Weights of a small transformer language model: rotary positions.
Each number is 128 + 32 x the weight over its row's rms, rounded and kept within 0 to 255. Layers, rows and columns count from 0. Numbers have three digits each. The size before them is the row's rms in percent of the matrix's.

# layer 6 attention key, 64x64, rms 0.276, rows 0-63, columns 0-63
042:142137091157147138121144136131164113112110120184141117209077162177176112151117122115137136144109130138194129105123157142125156134109141127090077096126082116099167099139109137207124086149020160
037:137125145145083076131223161083132121100160165159137103130152146140095105103148130187103085151109130037178129104164113135142133131195115122103126129130105120102163113165135110117163071113129196
034:072088153112090084104118114131177116105109111186103142125138181192115140125075135098082103167153143084125127065052107117116173090120071105114164112167126138140118123067139112120132120115113187
029:097125153146153150179112064112148107170117169128120124075121127143155114152171120132129102173159113107113146115052131172167167071113183142142065165072112139135067085115116112116120135078131191
047:130142124172113144152130166155151106153125123172116143109146034083149149121145136162074092144117079102128081131131166078132120133114196153125112203080066161127090102121156154082108174139132093
045:119105118117056130127177175118165105134131091180146138141114157136121169090118179122139171133150090109073123160153109125086172125208094134165106096149081160086143145168142144152105182117141201
053:075137158142177162076120113120154129127143139087141121160119105110088145090104226113099144115189185176133098094172138126114081108112114116176190125172091085126165127082137111113110128108088106
048:143121176107174131204155134164129141113093157106214131081079157104087121095123134159129090126160134158138115155154134180108112070113114168132167134135099149092078101147174149141131159135194178
038:108149151142142129127100179120151140075128129167155078130134105073145143138142119134105076121074174115121129111191138081147152177178106147169141149132183041085176106127173132095108195131138114
036:129120115165130163151077130128142120140102081148095112075138101073150081119088114115096103092118130090074133166097124123180147096089136123164237150077126139149074109152136116097073151110171130
034:092118097111087161135088133134139107114101122110059145128091140157185116140215143147128191132182166119177134144145139097160165135168147072143128132136178106156149113150144100080061155106081098
046:106151137165143110102145134111088124123181088107141117101167136114144117139048108140153067159112101149052100142157131188117096137114103133139174196179149105141104134177084201177139143119153140
051:160174102127110133151147127101176072164169095130166146134125199130075158145142126085120119152117148205111116138098128132198121180163115100108187103108120068110153118154114164167120108123165065
051:182134144169139097104093136160127133149138092128122096148100157123135114111121086096070108149134077148078100063183201083114143139081160145137077180141128140159078104158090121105070161169140144
048:099209148120097110160115086150133130129184147060072157121139151139130161193179123113124130089194080170084089107091144093124128083105154160117114097110102083129097111123178147130152136128139169
043:140113156134125134133159109087175104165081114126186105116136179064148083139135144120094129102120186144119129113088145103101118102099127143132069129045158133085103056170142115137115114080073187
137:151159113130141146085170111142097138148145149075086150119177101077084097200059106122142114067141127093114109161120121158116139128145066158037150137158064123120164119117148138116136119124103178
132:125100142164110175132113072163118129099156136182118094158103093094183089153078132205097117122122175129100103155109131125146113128098144129136168154185129065130172122174118112053170082121161108
130:145102113098129136130154147132144122174157111095138086127103128206110143165100097081081173151152095143166128155055139194138120057098110102160149112106077142123089118148095098154112087112122203
148:110155124126199100079124181130101186134107112166108098158118142107141078122081106104115128178063109093129155092162144144145178135087092103120107188119122078210103146163092093119124116132105106
118:101145162146135139135173122094053100151098165129148123088151123179169079131139108137164151144124082082112197146127056190160127151111096087134148085134148163176125176083147145135143084108149093
127:170109152207124105088102077145068083169173148104134139194127155174141068098093099110093154112117098108104121075117154104130115138060141121126118127110163182134132150103089133133105077168151144
136:104161205150115182066116101150141103145108207145091154144150101137092137079149152033110171176107142131132142084090141148133147121090123110108121118094107135151137128128181186138107149138109084
140:091135130153205152086123128133078139125170112114186162153156110169068134124166168155055115114151136195119098103137117105180088119140092146171149146105088101159131118140133077161147075085131108
140:145160118131118094139162133088143095117157178134134109159078185096105112108113121144134143176131149179091121139160131139087108104164088115133140176198113120071147180159100161177158180198177096
128:133094092129149111155110085168157203110131138177191142142111082156114176139100104104170151138105140112155134188135162140088138086107190138092096169127134137132191130082095133179155091097081115
136:166097112164134108139128179146135052124116161167123128156134101158130096113133161195132171133185158036140112106090154127113148158198156103151120191140112149081169128153137091109101159124098109
129:167100202159136091151122180132102120163201099087117111107151123114148213136165145099096167134091133089170174152189131141135135115106134119099185094144102121073108098093139139140099140084129100
130:120107113112085166114164146138119136053137110099108097135164105213119135180146147126221141129188142166148158081121155147072133154108138093158115111155136086145138082084092124109139109159153086
131:164118140128107156123154167181139122083116113146187137117149061123135185111126078176124111166112072167107092177154140154086095189134100111117177180071121119138082136157143168081132088106133145
125:121108148094139080124078159125137112076091163055123155122153150116153122144117097119130138166132115155132089079075064090091118129169146130170130148218164113170157162126155185112105134074094132
122:137148145125138179119155143111180113123109150116152069093067115109098124024088137157111106120155175103153113069167130155078094125133124123127123113105189133113141131065145147072083132115122186
049:155129158115110163135131147136123132133134100076109162114115112175148089133172176154106174193130126122092107121169216074146179078187091135127139083079127129102090163141080113138143136093128187
053:145114114153132168140174147126115162093196126106124139089095107126115127113098167064125117149178088131119136143171057182154099120094137125093116143128114146163106224085147195110103129153183114
023:111161126130103058151166130108100117127134145134165104128139077159102119114112146166114086094089118100073135083072176150153173093165138128155193127126184104137159118140114081178077112105100055
029:184105139099122134147145137135133147086082097087083167177086120109105180126146134123136179126131142186172130133163110108145090184159156082090161068147164108136150108117157095069104126138129041
050:176082141148187092149141128134079173192151137140126097120166076139116113056088139129158134110163104138086139154124181111130107117179128128163107171078139194127121106146107145113100103142116213
047:092166126157084172147139104135105150136110160107105101081171089163146131091131158146112166119142153057106100148109100190184129067100117088166151116145080133101148039113157114122141158121078103
046:087135170077102091100140121079177069127095096114211101149089081141165171107079158111097090142151126127126113061155124103093082118136106133130112121117141121162114091164121091196101147098127155
042:082080185105166163106084134177138103102119142029095093132113165128154107129093142141207114114179095106120094101141114160119125110122121138146132139129078120135092093164176201094119136128141159
055:103153157124069113131149134106142170119189100120092093061106182139087098122082119152146115127177152118114107107159168130194099128170107064139119129124149180168095098133074162102114186114172120
044:134170115082148137146109201067130105145131104152155127165114143205148117111175105094128117094087073086122099127139068140081171167151128143135129121131123119059164163126128081102170131161122193
037:101123099162079117139134081178141112138143137129130124143108150153117105193118153115150143129152180129113167196083186137124142108167131121169114151089184137120120128126145061047083086112076069
047:150091109121123123149108080154162136160096163137086107145109114146112148148174131130122176121145145174148165165094162134115133108180150128144106111110194152104136072150188060066068066126084086
050:196153129134103090110085147138128139164182141110172122155173119119108176145080110105075182091141120103051089101160151125136110165112162116176148083122048077107139136090117159141132123148155110
051:103109121163141152142127132072124144125153146108047097135094080181154104185099100147109136157082094124189117114098098124093150138153135121075130146120138078158161131121110070175185075192119130
048:110113128147121127120098109171143191146094110198107166058146075136138156124094074094092121144153073109083086139164113138145145126160050154175153157119131161119103163148169114143118176117181139
042:120176170163143106103178092102135084151140096218087100136094169108119142142110124135132133139171074144060140042113155128122111125137134140081093120103082134143127117082096159100123166157185124
139:143074112111125079120132140177122090159072146129168166172122163132103126084115125081092135106129116109153121093112111087153164152091178135152077125117216169170174085120136146123064144091088152
132:145164149136138114109168124076112081208134144173160104178093147160111156136152150140131154134187112172069143110166172129159108109165150127179135148110048156149146118071120178101150128129082114
153:148100126074143086157150180095088132154094139129137171135161158155149123088145115150130090184045144111174142201154154123108137147116128139188148148080110189167121204122101101116135116146124156
144:125147152153114134080163134134067129086122066135075128154124180094076089136145072143186140121140140088155077090149095094161121153114101090063152101149102150122172158138104144152138207128155118
144:117132113085123127073142155138114109139132110147090093139098131112174100130108130104130115194140143167138171133085103122153111126086112117066054168125162163174076146103075155050182159111118073
135:134109099158164122196136116166107130107178126094142173111091105154134092146171141048057137124086166102080172113142103108150145188087141126117159087106078120118088153123118147074145131126094172
142:111122173069111081122084169144162136144211113130158125074112145152118158107072124080162166130158087159081107114170121109118157137071061106162120110158107106156109143100120165112088154144168161
123:180137109128113086112074117186103121166124094153089134151133117168140108155151096090120148151098128194103020124072133143145154159170139130120129164101059145116148149172179121147136110102164150
130:194127130179122081087172173106134166138174122177103103049091120099169120132062117112061136154136160069114130091110145142133106131159107130146126172142126116093142142149127082145056148154138110
135:112142123081119110123161138118108090120105139110172112124083128155154133088190159101160116176120219137139112134115103154153142083082104123111171120178054143106148141180171090184096149071113103
140:107149171179125121124114143120144116125139136105058123071132123127051099122100124092173141124084101106127167189144149084130158168123168138142058156135110157093158127067179061112116148121086090
126:118128140161123154127155175137046072147159104052115133186068089165148098131119209152124121135177130131204098109153179135121094141166118171171093117095136135111094143139124138125117139142124128
140:097145133159065143166147157103174081175082102148120122087056113081098174103109128143110119197095108103123126125188074109146055156127124130072163142141128150134109173186142104134126124140128136
126:115131118126068196138121177171095099080091122142120194155131151105122185151097131115110120141113142130178089140073077157117108107083200158137095137165079143096115141084131164104162120120183110
134:139157139114129162157168104183094127123139077177139188088145129073138158113173123128130092131130090156124182157163193108072138132093108171147095125183109116099129151168108102137086200104180116
139:090147134126088056140117109173123113105104141165081119148111169164093141194146090163117138153146127085144120165111090142090169101099146165128176130127110104103135060133044089074073139135128149